From a checkpoint of a small transformer trained on Wikipedia.
Architecture: RMSNorm before each block, learned and rotary positions, untied embeddings.
Training: a variant of Muon for these matrices, 135M tokens, 5933 steps.
Each number is 200 + 20 x the weight over its row's rms, rounded and kept within 0 to 999. Layers, rows and columns count from 0. The size before them is the row's rms in percent of the matrix's.

# up: layer 5 MLP up, 512x160, rms 0.275, rows 301-322, columns 0-159
# down: layer 5 MLP down (transposed), 512x160, rms 0.0852, rows 301-321, columns 0-159
up301,092,199,201,196,180,198,225,205,217,207,171,188,207,262,199,245,211,193,209,187,228,205,190,191,199,186,186,169,206,214,169,191,222,201,207,189,193,214,191,152,164,197,187,202,171,215,211,191,182,205,178,203,213,210,240,178,207,233,150,176,179,192,219,229,191,245,206,215,211,182,206,208,217,222,193,236,196,172,195,198,205,164,192,191,185,208,191,231,208,178,215,189,173,189,155,203,177,199,199,166,205,191,212,222,186,237,203,203,195,215,189,198,203,227,212,171,208,136,206,210,178,200,198,191,203,232,204,181,191,219,232,202,229,202,199,213,210,180,211,204,221,200,236,188,200,208,196,190,163,170,193,186,225,169,192,237,198,185,209,174,203
down301,090,168,207,192,215,225,187,161,173,224,179,171,193,206,177,206,200,192,247,191,187,192,174,218,192,202,180,156,176,210,196,202,204,180,197,202,204,215,224,192,171,231,202,194,202,187,172,216,198,231,202,183,235,210,196,187,162,212,144,222,138,206,193,203,193,191,181,200,212,217,208,205,202,199,188,185,205,184,187,189,193,214,189,167,157,190,206,189,167,200,199,190,226,210,181,210,191,226,215,219,216,214,182,195,161,209,200,176,194,193,214,197,175,216,187,195,212,204,166,173,191,205,182,226,209,188,227,160,217,189,204,232,223,241,210,204,199,204,173,172,204,189,201,193,189,199,221,174,203,166,219,233,228,157,221,216,179,236,191,188,191
up302,114,178,209,159,225,217,210,228,181,198,205,207,189,202,226,170,237,188,244,213,144,236,189,196,195,171,189,206,179,205,176,199,217,195,199,202,204,204,190,207,181,197,192,197,192,171,193,175,170,160,205,198,199,160,234,188,193,185,241,200,223,192,178,212,216,206,199,176,197,211,203,187,208,199,237,190,185,182,210,199,200,178,196,216,199,207,197,199,211,244,212,182,195,199,215,177,211,222,186,191,220,192,155,213,187,205,200,229,199,220,185,230,202,217,195,168,186,218,170,237,165,229,190,204,203,179,215,194,212,226,177,204,187,220,256,187,174,190,212,225,196,243,160,201,204,187,195,196,195,180,187,170,231,205,180,186,233,221,205,210,226
down302,122,195,244,180,190,211,162,228,200,192,211,170,199,188,196,178,175,188,180,227,195,192,207,199,178,218,172,192,188,173,186,204,210,240,206,191,221,201,191,187,172,191,175,204,190,223,216,200,158,222,210,207,223,201,202,208,179,204,192,197,172,179,211,209,218,207,238,166,182,262,215,231,195,201,185,224,203,235,221,204,171,220,215,179,215,203,192,201,178,214,187,194,179,237,157,194,197,203,151,231,211,205,181,181,177,169,189,245,188,214,183,165,200,175,198,180,206,201,172,179,189,189,194,183,183,191,177,172,188,203,201,222,188,209,198,177,187,213,215,201,199,173,176,192,235,216,218,195,158,215,182,187,225,199,177,209,192,230,225,197,221
up303,117,242,212,184,198,200,188,212,183,241,159,232,201,215,188,186,155,189,184,199,191,175,168,211,169,181,186,195,180,216,199,192,197,167,199,196,199,183,188,223,218,194,189,176,219,202,202,196,220,143,208,166,208,180,200,178,198,189,194,197,175,182,229,192,213,201,209,189,175,206,190,175,206,202,240,207,185,180,200,241,204,202,172,204,191,216,195,163,189,207,207,185,211,184,199,201,210,186,229,182,221,209,222,196,217,215,202,195,197,219,220,230,194,201,197,241,200,155,225,203,173,189,204,194,199,236,226,218,222,172,197,189,164,227,209,250,179,194,190,230,215,193,226,191,172,182,177,214,238,185,193,179,192,210,185,209,163,225,233,169,209
down303,122,237,180,213,196,181,167,182,200,198,180,199,216,211,196,183,193,217,188,229,172,189,197,210,223,230,206,211,194,176,207,187,139,177,196,191,217,202,180,185,174,208,211,199,207,191,213,219,175,195,207,200,221,163,180,199,193,177,188,174,192,228,214,202,219,206,200,168,251,255,159,180,217,217,209,189,192,159,224,229,168,218,167,200,188,177,168,209,193,212,197,215,210,238,164,192,178,191,219,161,185,208,212,199,211,195,189,189,220,192,210,201,210,207,197,232,218,231,190,201,141,201,206,222,214,198,218,209,253,182,228,188,207,214,192,203,182,210,211,230,184,171,191,184,210,192,213,214,214,201,221,202,209,178,199,198,191,237,226,201,203
up304,105,201,212,182,192,200,182,156,217,191,223,192,213,182,191,190,179,198,179,208,181,180,182,194,213,169,196,237,193,169,183,166,161,157,203,191,198,200,241,165,212,230,200,186,206,205,159,199,212,237,219,236,208,224,228,206,182,187,219,220,142,196,184,181,227,190,214,214,184,204,150,202,191,199,228,202,220,211,201,191,198,194,205,200,208,157,177,198,175,202,199,199,214,211,215,197,206,198,226,197,213,180,238,187,184,190,239,232,186,196,248,238,180,194,219,176,193,195,187,191,190,197,201,210,205,221,198,195,220,206,214,175,181,161,191,184,202,201,210,186,209,222,186,218,210,209,209,222,158,185,224,188,215,168,175,193,210,214,200,218,230
down304,097,216,212,207,203,185,193,198,150,216,175,145,208,188,209,191,191,216,165,215,239,182,204,183,198,191,228,194,219,210,201,209,237,230,158,219,216,206,207,191,162,183,204,200,179,180,179,209,181,214,171,224,195,184,192,207,197,222,205,190,226,221,209,190,200,174,181,220,162,209,207,204,224,195,209,185,195,202,163,232,174,183,213,208,205,222,196,175,193,202,201,233,196,199,192,219,209,212,219,159,194,222,217,183,200,214,215,203,176,222,214,242,211,212,203,185,170,187,189,200,276,209,216,180,190,216,225,254,198,192,224,183,182,227,222,192,217,208,202,192,207,208,202,232,183,181,196,198,200,185,219,165,179,190,180,204,190,184,195,161,219
up305,124,187,187,234,164,202,195,189,170,195,193,187,182,222,217,184,183,199,223,196,178,218,222,193,174,204,209,191,228,226,220,212,207,200,180,166,179,214,222,200,196,163,199,201,201,229,206,195,235,196,230,220,218,234,207,189,215,212,219,194,218,187,201,216,180,210,205,187,194,183,185,215,192,197,195,243,208,189,205,191,173,224,229,213,188,191,201,215,165,195,202,187,239,191,201,177,209,194,203,191,205,197,218,144,172,170,210,200,172,173,199,174,205,191,215,222,203,193,186,184,219,210,183,185,180,225,217,175,202,224,220,215,175,199,207,232,175,260,200,160,147,196,160,219,206,185,166,173,211,189,184,251,193,206,180,199,199,167,192,194,218
down305,156,235,210,152,213,225,216,205,218,194,210,184,217,226,194,195,200,194,173,211,214,190,170,204,212,203,169,237,187,172,152,198,202,241,206,218,254,206,194,181,194,216,199,214,207,196,204,203,198,234,184,194,167,177,223,189,174,181,189,194,184,205,212,195,213,200,201,214,190,214,203,181,217,172,209,157,198,202,211,178,197,168,211,210,203,183,192,173,217,195,196,201,199,187,192,236,189,225,196,212,205,202,177,225,198,208,196,214,231,191,206,239,202,200,203,209,218,228,202,193,192,195,209,184,214,209,169,223,193,155,182,185,202,191,207,174,196,191,213,268,257,185,201,164,233,186,213,169,198,228,219,171,227,206,228,182,212,229,192,177,215
up306,084,212,205,212,206,204,231,175,146,204,179,196,195,169,169,175,184,202,227,178,188,186,207,244,255,180,212,200,242,199,195,201,217,213,242,183,148,203,229,190,221,181,172,187,250,204,151,185,181,187,210,212,203,199,206,177,237,193,231,201,222,206,214,210,211,204,217,207,208,217,224,205,203,212,183,206,207,183,230,205,188,196,178,176,212,229,183,188,191,195,205,196,205,205,194,185,193,189,189,202,209,190,196,198,183,218,200,192,161,209,209,211,201,176,238,199,194,205,213,204,224,212,209,237,211,213,212,240,219,205,201,206,230,219,151,170,207,185,193,203,206,186,163,206,205,190,178,198,207,172,159,170,199,169,197,188,211,193,184,220,176
down306,084,230,179,180,192,186,222,173,212,214,189,191,209,218,180,189,200,189,172,218,211,231,213,172,190,223,193,183,207,185,242,201,177,240,154,205,212,174,163,201,170,192,205,174,165,181,199,195,177,161,204,200,215,197,191,195,175,184,195,200,219,185,224,187,185,169,189,222,203,209,216,202,163,220,202,182,194,174,168,209,167,192,212,211,228,193,180,199,198,213,193,193,195,212,201,182,172,242,215,189,178,199,220,200,209,216,236,162,209,190,211,187,197,174,162,200,227,202,216,198,224,192,214,216,210,194,231,192,169,211,236,183,232,232,224,211,199,222,182,220,202,167,210,190,227,168,203,197,216,223,211,245,213,216,228,225,181,192,219,169,217
up307,121,205,225,196,231,181,213,194,206,218,178,208,207,195,210,206,173,205,210,194,158,223,198,219,196,206,174,246,169,207,205,203,191,191,193,210,219,177,189,171,202,184,199,206,184,190,180,189,221,220,206,244,191,200,227,179,204,184,193,196,166,164,212,200,217,211,206,205,182,211,204,179,164,176,224,212,182,156,226,198,214,197,199,184,208,182,166,180,210,185,225,185,192,165,211,257,198,203,155,233,212,176,207,230,196,187,202,233,203,192,219,196,217,216,228,207,175,206,211,200,216,197,210,208,169,184,173,229,197,191,211,227,162,203,216,227,182,177,211,221,189,258,190,183,169,236,174,216,187,178,204,217,197,170,206,221,184,185,207,204,168
down307,118,186,231,202,186,207,202,159,209,190,178,154,214,239,205,256,194,188,177,200,176,198,204,200,172,235,180,217,198,198,167,204,208,211,181,209,182,195,187,191,216,199,203,177,199,183,197,184,222,200,216,206,177,219,223,177,212,182,204,210,176,201,203,177,204,192,214,213,161,196,196,188,164,201,175,224,222,207,211,200,204,176,225,208,206,164,206,175,243,171,221,200,188,179,195,232,211,205,178,192,212,174,210,156,245,208,201,182,192,202,199,230,199,189,254,199,220,165,173,200,219,180,189,204,164,215,167,222,213,233,190,216,201,202,204,193,171,176,185,187,180,207,216,203,204,183,198,232,162,223,188,214,168,203,207,164,222,190,202,209,178
up308,123,214,173,168,188,213,233,194,210,232,205,195,198,220,206,180,187,211,196,194,163,225,192,187,193,181,171,243,206,196,181,213,222,184,193,186,206,211,217,182,190,231,210,211,191,191,199,220,202,206,177,189,183,190,212,207,185,227,191,222,160,201,175,195,185,196,179,203,199,188,229,185,195,189,218,159,179,165,185,211,206,186,172,235,203,196,189,179,196,195,182,220,224,176,190,195,220,223,188,190,194,217,225,206,197,205,184,201,182,208,211,214,218,224,185,244,201,223,228,199,165,204,205,204,234,242,199,168,172,196,182,180,270,221,197,192,194,193,179,192,211,191,160,187,198,194,192,231,198,171,232,191,139,214,240,206,182,202,224,180,227
down308,134,214,200,185,223,222,194,225,206,257,222,178,199,188,167,205,218,200,188,179,176,209,238,226,217,201,216,206,191,205,220,214,225,222,214,198,206,195,209,202,201,213,217,218,181,207,186,208,180,206,211,227,173,203,226,199,221,231,216,206,206,181,231,155,175,225,203,197,189,201,252,216,203,188,206,200,177,198,183,201,209,185,170,222,210,239,167,206,236,205,225,274,198,184,232,214,210,192,208,195,233,186,186,208,191,201,203,177,219,201,219,201,224,239,179,243,181,202,199,228,191,190,187,211,195,203,211,182,213,209,187,186,245,173,168,212,208,205,178,198,194,216,202,198,197,209,225,203,180,233,240,206,163,192,225,204,187,185,209,201,218
up309,092,214,157,189,198,218,200,222,221,250,206,183,185,200,183,236,205,207,205,175,216,187,200,173,230,217,209,190,195,239,199,187,189,204,183,199,187,197,205,231,213,217,220,230,219,215,202,226,184,212,205,236,227,230,211,203,234,191,204,202,183,215,205,179,159,205,224,191,212,200,225,216,213,169,180,203,221,194,173,171,215,208,200,191,203,218,153,192,223,178,189,202,174,211,183,203,223,200,176,202,218,221,213,202,204,209,205,194,228,137,193,203,187,188,190,219,206,215,231,165,218,206,201,172,198,235,209,166,234,202,223,201,201,190,214,189,234,171,167,155,212,192,223,195,191,241,195,184,226,211,213,227,189,161,189,227,218,201,209,192,194
down309,091,215,240,195,224,197,182,150,186,183,223,219,210,205,206,194,232,172,201,201,204,178,217,211,169,194,160,178,200,187,185,209,193,163,195,190,190,227,211,142,198,178,212,201,191,177,172,201,221,238,219,186,215,171,178,167,173,196,202,204,181,204,185,237,254,201,213,179,230,171,156,182,186,214,199,161,171,207,220,197,212,211,192,197,192,188,246,218,193,204,206,171,191,242,191,188,201,207,205,218,191,186,184,183,180,212,183,203,185,193,189,170,213,184,203,147,197,192,176,197,206,186,199,224,205,166,198,226,183,164,175,215,188,198,212,202,182,192,204,232,201,205,176,205,228,214,200,197,201,197,184,172,211,227,208,180,194,182,199,194,194
up310,091,192,211,225,189,206,218,181,222,191,209,198,193,182,227,185,212,209,205,194,186,179,175,217,198,177,229,179,223,170,173,200,227,201,206,191,163,223,194,209,201,236,164,208,196,180,251,202,215,149,216,195,185,205,231,195,230,167,225,193,173,174,212,197,214,230,176,147,201,230,212,186,199,166,193,213,214,186,219,167,173,210,223,182,169,213,171,206,194,205,203,180,203,200,175,212,239,202,215,182,217,197,236,206,213,206,230,172,191,195,222,215,184,163,201,167,210,199,206,197,187,180,163,210,175,173,181,174,196,159,180,190,216,212,154,189,215,208,214,231,190,198,202,231,211,199,225,203,206,198,212,212,187,177,201,208,221,199,196,193,191
down310,076,189,187,220,202,168,198,204,201,178,203,202,200,206,183,208,209,183,213,238,171,226,214,200,204,228,188,246,179,217,215,185,186,205,225,218,249,183,193,171,190,199,219,195,187,234,206,195,198,198,207,180,248,198,224,220,177,216,189,201,216,193,192,208,188,169,225,204,182,177,193,233,193,192,193,203,198,198,174,204,193,227,215,192,217,175,205,202,191,178,237,220,194,200,217,176,182,248,180,224,212,206,179,211,217,255,217,205,184,176,185,185,169,185,223,213,215,207,225,215,189,215,199,220,232,227,230,197,189,217,234,189,209,180,238,217,207,238,188,212,189,229,187,200,231,172,209,159,226,189,217,191,187,210,229,180,192,186,164,196,241
up311,094,208,201,218,180,209,199,189,151,195,231,219,203,177,221,204,179,210,210,189,198,210,176,181,203,220,192,226,208,222,203,172,209,210,185,182,200,160,216,205,156,159,209,210,222,206,189,205,197,185,174,221,180,233,182,166,198,185,213,220,224,175,212,188,166,202,192,164,185,219,185,201,186,187,219,206,187,198,202,168,170,188,245,229,195,214,192,176,199,229,187,251,179,199,228,217,217,169,160,139,203,199,208,186,231,233,176,219,178,183,230,194,206,171,208,214,209,192,201,218,204,222,228,191,178,177,220,164,186,204,194,183,213,209,192,225,197,213,214,211,180,229,235,190,192,206,200,203,173,182,178,182,205,201,197,191,206,197,229,187,216
down311,096,205,170,200,207,202,205,198,170,185,212,192,210,203,212,194,192,197,205,227,223,219,190,185,198,231,205,208,185,200,197,178,196,201,198,202,189,224,201,204,206,175,187,133,195,240,189,211,164,205,207,182,218,175,183,181,213,181,174,214,198,204,207,194,229,217,157,187,211,198,225,207,193,215,232,210,214,206,183,164,207,176,202,194,222,218,186,160,213,182,221,200,165,174,249,217,196,231,189,192,213,205,203,205,199,231,198,195,217,190,213,227,218,196,150,220,206,217,222,163,194,179,203,188,192,175,166,222,227,164,231,229,210,180,199,218,204,208,221,187,190,179,180,178,202,164,211,177,195,193,187,216,168,198,149,199,187,212,177,158,160
up312,102,187,196,217,218,194,206,205,215,192,187,193,222,201,227,215,222,250,201,176,202,190,210,204,198,207,197,223,143,211,197,214,172,200,204,235,203,251,206,204,163,200,215,186,202,135,191,197,195,181,192,205,176,183,203,216,178,170,185,241,175,202,226,204,193,177,201,184,181,183,188,178,203,185,201,198,152,200,206,184,204,202,195,204,227,183,221,196,186,204,176,195,199,225,220,173,174,200,213,197,188,195,209,211,197,217,249,196,221,189,205,195,190,208,198,209,190,206,221,200,194,181,197,219,181,230,212,214,171,218,211,209,152,217,201,218,225,215,187,253,214,242,238,207,200,194,211,241,213,216,160,161,232,216,182,213,189,200,174,202,194
down312,105,204,192,213,238,197,187,167,177,190,215,191,185,212,221,201,192,204,180,194,196,174,178,221,207,214,178,207,182,231,241,166,185,178,167,215,201,195,190,213,143,220,224,210,220,206,191,196,186,208,175,213,197,175,223,230,184,190,174,191,157,199,251,190,162,173,198,168,196,160,180,174,191,175,182,183,207,190,268,189,207,191,190,202,243,190,212,226,201,219,214,223,193,193,223,236,176,198,200,211,206,203,204,219,176,175,180,188,218,181,196,203,216,219,163,198,212,190,193,207,224,193,226,196,192,216,204,198,205,182,183,174,196,232,185,196,180,226,179,228,181,205,212,207,201,198,189,195,220,197,186,169,242,181,206,190,180,181,181,201,190
up313,106,235,198,193,217,202,237,218,197,211,177,226,203,234,164,228,209,211,199,201,168,200,224,183,194,192,189,210,216,195,229,213,193,217,182,176,239,161,168,170,215,187,216,221,182,203,195,189,187,209,203,183,199,151,241,187,209,218,203,210,174,184,195,175,181,201,193,187,189,191,212,236,208,209,167,213,226,176,204,185,203,183,183,183,194,189,204,179,178,218,237,169,180,210,197,192,176,169,195,218,220,213,170,254,207,212,188,208,237,191,203,221,191,191,243,194,212,200,246,183,166,192,185,194,183,205,177,215,203,219,196,173,191,192,196,245,168,211,184,192,223,226,237,212,212,221,212,197,185,201,201,180,236,215,188,214,190,188,180,178,205
down313,097,201,204,211,210,183,212,208,240,192,183,199,209,163,220,207,171,221,162,204,209,207,186,190,219,181,219,204,189,195,173,218,205,201,208,231,213,214,250,168,213,219,183,170,220,189,188,215,185,217,191,235,183,237,202,220,202,178,206,228,216,183,174,216,216,197,193,183,187,204,187,179,171,157,236,202,184,218,187,241,183,202,219,181,195,229,182,193,218,194,167,189,180,211,202,217,211,179,185,176,158,189,240,187,145,235,189,207,203,179,201,196,215,205,178,210,191,198,172,224,211,191,182,222,236,191,199,228,198,193,210,161,154,202,204,188,182,201,180,188,175,185,214,205,190,215,215,195,216,182,187,217,201,178,229,178,186,236,180,188,175
up314,116,225,206,190,190,239,179,176,204,213,206,208,199,195,199,199,187,194,201,214,145,200,212,190,238,195,209,180,210,216,163,228,205,224,195,218,208,240,201,213,194,203,201,200,211,193,202,187,174,208,181,181,221,203,186,177,160,228,211,242,210,180,221,194,199,183,208,215,211,167,236,229,200,187,217,199,200,199,184,220,238,181,213,233,210,201,163,206,190,191,230,214,209,197,146,204,215,180,176,170,170,238,221,224,179,184,169,208,218,214,199,196,223,211,201,189,198,185,216,228,235,172,193,173,224,192,208,186,177,185,194,184,193,222,235,205,220,217,221,200,215,219,184,227,247,176,150,201,194,212,173,199,216,198,207,179,179,221,218,211,208
down314,117,203,204,193,216,164,223,172,172,207,216,201,195,174,202,239,220,202,192,215,185,185,199,200,201,240,221,210,211,187,205,203,227,193,165,230,213,214,207,249,142,195,201,204,215,220,177,209,205,153,208,172,187,180,211,225,167,192,205,219,210,168,177,207,211,178,215,219,180,189,182,220,173,201,253,196,181,188,233,228,214,194,241,195,220,190,196,235,185,174,152,191,175,164,202,192,192,200,188,232,221,204,196,218,210,199,163,248,224,191,213,192,218,190,207,183,207,197,213,214,247,183,186,189,204,198,227,217,201,221,208,213,215,187,168,195,212,187,205,188,204,187,208,196,197,209,208,192,185,201,222,201,196,180,223,188,177,183,210,179,174
up315,102,191,172,179,185,209,202,164,184,220,215,168,198,196,229,178,187,226,198,206,188,190,165,216,193,215,150,204,185,204,225,202,187,215,222,178,201,222,203,162,177,178,229,187,183,168,176,214,191,208,185,179,199,193,202,195,224,180,204,179,185,188,224,187,257,208,193,199,189,204,200,185,214,187,220,206,227,234,180,223,192,209,186,192,185,187,202,212,216,214,215,167,225,186,201,195,187,183,196,185,195,163,224,165,207,226,230,231,182,175,176,211,198,220,222,223,176,198,214,213,216,189,223,200,199,184,204,211,193,222,236,199,221,202,199,190,204,175,221,147,244,189,235,167,190,221,245,210,211,210,205,176,238,207,203,171,176,171,200,194,206
down315,108,215,164,243,244,199,218,262,184,192,176,198,205,200,152,201,203,213,203,204,199,202,197,218,182,224,193,226,195,207,189,191,182,207,186,185,200,206,213,190,199,213,189,206,154,190,215,210,197,178,185,189,206,226,231,179,203,211,210,203,238,185,200,194,188,228,219,193,193,220,194,185,201,182,222,217,202,212,174,226,186,192,155,207,178,197,173,183,214,200,182,200,214,189,203,214,218,232,216,174,204,161,193,180,208,217,213,190,187,189,199,218,206,223,180,171,202,195,232,196,208,160,225,204,205,205,230,190,181,210,174,209,209,240,182,210,234,155,193,149,191,187,227,232,175,212,167,212,246,207,227,191,215,190,188,186,181,188,179,201,172
up316,104,190,212,193,218,249,231,179,227,216,198,194,191,203,238,193,255,196,185,187,199,177,208,181,197,226,196,182,182,174,189,225,176,234,206,186,176,198,178,203,203,221,182,207,206,180,239,170,218,195,212,234,186,187,236,216,189,195,171,200,134,160,206,189,193,204,175,223,189,189,203,216,222,223,199,204,228,175,219,216,201,198,201,212,199,172,186,213,186,237,203,223,187,197,181,196,212,209,208,163,174,193,198,243,205,198,172,225,171,203,208,221,235,198,227,221,196,197,195,174,184,219,178,196,218,211,177,214,239,201,198,175,206,191,185,209,208,188,190,227,228,222,217,212,182,184,197,200,211,185,169,171,234,225,193,196,186,185,225,208,182
down316,111,177,175,185,188,208,221,203,218,232,194,183,213,204,194,192,217,200,197,189,204,223,197,197,184,195,219,188,210,178,185,199,224,189,220,192,149,191,186,215,176,173,224,193,202,194,228,196,204,186,216,190,187,182,212,206,186,237,172,154,172,173,180,183,160,223,181,205,208,207,182,197,212,187,198,201,183,210,227,227,150,193,214,207,187,191,211,217,175,195,187,201,187,176,207,225,162,189,192,238,194,221,194,185,181,218,171,186,279,209,201,159,168,194,216,194,189,219,193,190,227,194,171,208,207,173,234,241,190,220,192,161,173,190,224,220,218,214,209,197,193,199,167,206,198,202,207,196,212,186,181,225,204,221,192,202,173,172,226,171,218
up317,098,220,206,180,231,208,226,194,198,213,224,195,184,253,201,191,233,192,224,177,214,208,223,194,164,175,172,181,224,155,172,201,188,148,171,173,167,207,213,174,229,261,190,195,189,210,203,199,176,180,170,208,181,168,211,175,234,181,187,214,213,194,200,213,190,207,192,202,206,196,186,183,182,205,206,184,188,170,168,194,198,182,212,205,187,217,193,201,209,213,175,176,219,197,206,205,189,179,216,190,192,192,213,222,194,197,181,199,179,224,178,181,214,194,177,183,207,197,214,169,199,184,203,214,173,227,239,201,189,208,204,202,165,213,206,237,177,210,187,203,214,199,178,238,165,197,206,187,182,227,200,208,185,204,201,190,201,144,170,163,197
down317,091,187,188,197,196,177,185,204,171,200,216,213,182,194,208,157,163,207,213,214,189,226,191,192,205,189,206,203,207,186,189,187,170,163,166,257,212,215,173,180,185,231,217,185,176,222,226,192,185,213,175,197,238,210,222,204,209,195,193,207,158,189,228,185,186,165,179,223,206,222,187,218,204,205,179,159,201,199,195,212,190,192,196,196,230,248,167,210,201,181,224,205,171,178,224,219,190,212,187,200,215,214,181,226,184,225,202,205,211,220,208,215,198,245,167,174,195,201,206,225,202,181,220,180,226,186,199,184,225,138,201,185,228,204,173,208,212,206,200,200,230,164,192,209,218,183,203,183,210,198,208,196,213,229,224,220,180,220,235,195,215
up318,128,177,215,225,207,219,190,187,214,222,152,192,197,196,200,185,181,215,215,212,202,204,178,159,223,198,192,190,160,168,194,200,210,215,174,209,216,207,213,212,205,221,195,187,229,200,176,172,196,191,174,233,201,200,171,245,188,202,238,195,213,180,207,235,175,204,190,213,188,190,213,193,211,183,186,149,194,228,167,217,180,189,241,211,227,206,200,194,230,198,214,213,201,205,225,153,179,186,171,196,183,221,217,196,179,224,240,194,202,211,211,244,198,209,182,239,228,185,188,180,226,206,187,194,211,212,226,179,169,232,202,191,190,204,195,198,193,210,213,230,194,187,217,212,253,218,203,199,254,226,209,201,195,182,205,184,218,212,193,198,212
down318,138,189,175,214,190,196,214,215,199,199,181,206,180,212,216,169,177,236,199,188,187,193,172,200,211,179,197,180,170,189,191,187,192,214,204,212,206,171,204,222,222,207,180,170,215,176,192,191,200,206,242,218,176,185,172,229,213,204,207,201,213,219,193,227,210,200,207,157,197,181,187,189,179,151,214,193,207,183,199,216,197,182,181,195,218,235,209,191,216,205,184,217,242,169,211,165,184,201,185,196,164,191,227,229,196,238,178,213,219,224,216,214,164,211,165,199,194,223,203,229,241,201,228,181,225,206,222,217,225,232,177,184,184,227,182,185,186,212,238,200,189,195,227,199,236,192,202,219,238,205,206,235,175,214,222,221,191,177,232,225,209
up319,111,215,177,215,185,203,189,210,213,211,212,171,229,168,188,180,202,193,229,208,168,249,215,238,198,221,204,155,201,208,193,221,228,188,221,162,162,193,217,226,221,243,217,147,208,205,190,189,211,177,173,209,221,199,188,201,192,244,202,184,184,191,210,224,215,183,214,178,241,201,179,193,161,211,207,178,208,199,188,186,231,206,218,211,227,211,231,224,206,218,205,236,190,197,201,208,198,217,200,162,220,216,216,196,190,234,233,214,227,195,190,226,188,198,199,174,180,218,171,209,224,207,214,179,209,203,190,194,221,229,217,174,184,193,206,190,187,211,199,246,211,182,203,214,213,200,194,207,227,184,169,226,199,209,213,170,182,230,211,209,202
down319,117,233,186,191,203,239,183,225,234,234,212,190,198,193,205,202,192,185,186,174,229,187,206,193,222,185,184,187,187,223,147,164,182,208,209,194,199,208,201,184,197,208,207,175,211,173,175,206,159,190,163,201,236,209,202,187,208,228,201,217,196,196,208,189,199,217,192,217,183,214,214,195,209,235,195,200,189,212,186,194,199,211,213,181,230,217,173,203,210,188,209,191,244,181,188,220,180,236,165,185,221,171,240,168,195,182,203,195,179,183,229,193,195,227,228,181,191,221,180,202,208,186,176,178,183,185,178,208,204,209,233,199,197,198,212,162,227,203,196,185,204,254,208,196,198,199,205,152,129,194,188,207,177,177,198,214,220,221,196,208,175
up320,098,210,188,179,199,189,199,191,189,214,182,208,207,196,190,175,210,185,214,228,189,187,193,169,224,197,185,218,222,189,200,220,221,210,225,198,209,231,184,203,229,183,226,188,190,187,206,218,199,222,219,214,194,214,230,177,233,199,162,170,228,227,181,149,210,220,211,244,173,199,182,206,180,176,196,187,217,170,139,197,190,208,201,217,177,186,192,211,171,168,196,202,168,233,186,217,163,204,214,212,209,204,199,173,193,218,198,204,165,183,173,228,199,183,219,222,215,214,206,178,190,216,183,186,193,180,237,148,187,176,220,220,197,216,179,218,193,213,170,203,208,210,203,161,186,197,177,204,209,171,210,201,210,195,211,226,250,172,218,178,208
down320,104,179,208,176,258,187,205,175,189,174,225,204,209,200,233,195,188,213,205,202,218,167,198,197,190,214,183,203,209,187,202,236,183,178,238,186,167,222,200,205,209,223,212,193,196,203,165,229,193,188,186,172,227,228,227,207,190,209,191,217,175,213,182,160,200,171,215,193,208,179,197,209,170,217,205,201,210,214,167,177,159,227,154,144,199,223,201,186,199,172,204,211,204,204,175,210,167,179,230,210,193,190,205,185,211,209,193,199,185,198,188,178,186,174,237,218,218,197,206,197,184,197,177,237,190,213,180,161,216,173,223,205,214,234,173,175,200,218,187,172,209,177,202,197,178,251,188,207,212,203,197,208,225,234,191,206,206,191,207,190,177
up321,101,241,223,192,166,220,202,198,188,194,210,239,228,183,140,213,169,213,201,209,223,201,221,218,180,203,194,225,193,164,203,170,199,191,201,187,198,191,179,191,210,214,185,208,187,180,184,215,172,196,191,170,197,182,170,170,222,170,196,251,218,189,208,186,210,205,217,201,220,239,178,201,196,198,186,179,193,181,227,187,188,231,211,201,177,228,217,177,177,212,188,207,233,218,199,185,209,226,215,179,205,182,225,157,188,184,216,207,210,203,184,206,214,148,173,181,215,199,175,182,198,236,207,195,193,202,180,222,196,210,196,197,200,194,208,198,178,187,181,247,212,195,189,192,173,224,198,183,188,198,270,187,200,203,210,205,222,217,172,180,182
down321,091,210,214,194,186,198,202,197,204,187,212,204,177,189,203,237,182,209,197,173,198,187,223,165,219,175,194,236,220,219,153,196,188,220,214,192,222,245,195,178,222,180,173,214,163,197,211,216,261,191,197,184,168,225,239,220,141,210,152,211,230,212,187,233,240,178,194,231,177,166,155,187,198,199,193,220,224,227,189,188,222,213,215,186,209,188,212,218,189,174,175,201,213,185,216,178,215,215,185,215,167,209,189,193,196,214,235,170,210,188,219,192,213,202,224,201,228,214,191,204,206,200,219,185,178,220,202,199,188,199,192,210,185,194,219,203,213,228,193,184,176,191,184,213,222,188,185,218,188,204,227,221,202,207,211,186,183,216,178,218,193
up322,116,188,194,196,210,185,188,181,197,208,192,201,200,229,188,229,195,204,210,188,211,159,184,179,223,207,206,216,201,201,200,193,184,200,191,168,216,223,196,199,211,187,228,169,187,169,219,193,193,216,185,219,230,234,225,179,222,201,165,184,214,201,228,208,194,215,213,199,186,220,198,202,201,189,198,220,201,205,137,196,221,228,180,206,195,196,226,190,176,210,178,209,218,215,156,238,220,189,182,216,196,160,189,219,219,179,249,221,231,184,209,220,192,247,205,204,225,220,168,203,197,193,197,165,203,196,202,171,202,169,235,182,198,189,199,184,216,211,204,222,200,171,220,149,197,175,181,207,177,180,220,198,242,206,209,174,233,216,206,216,246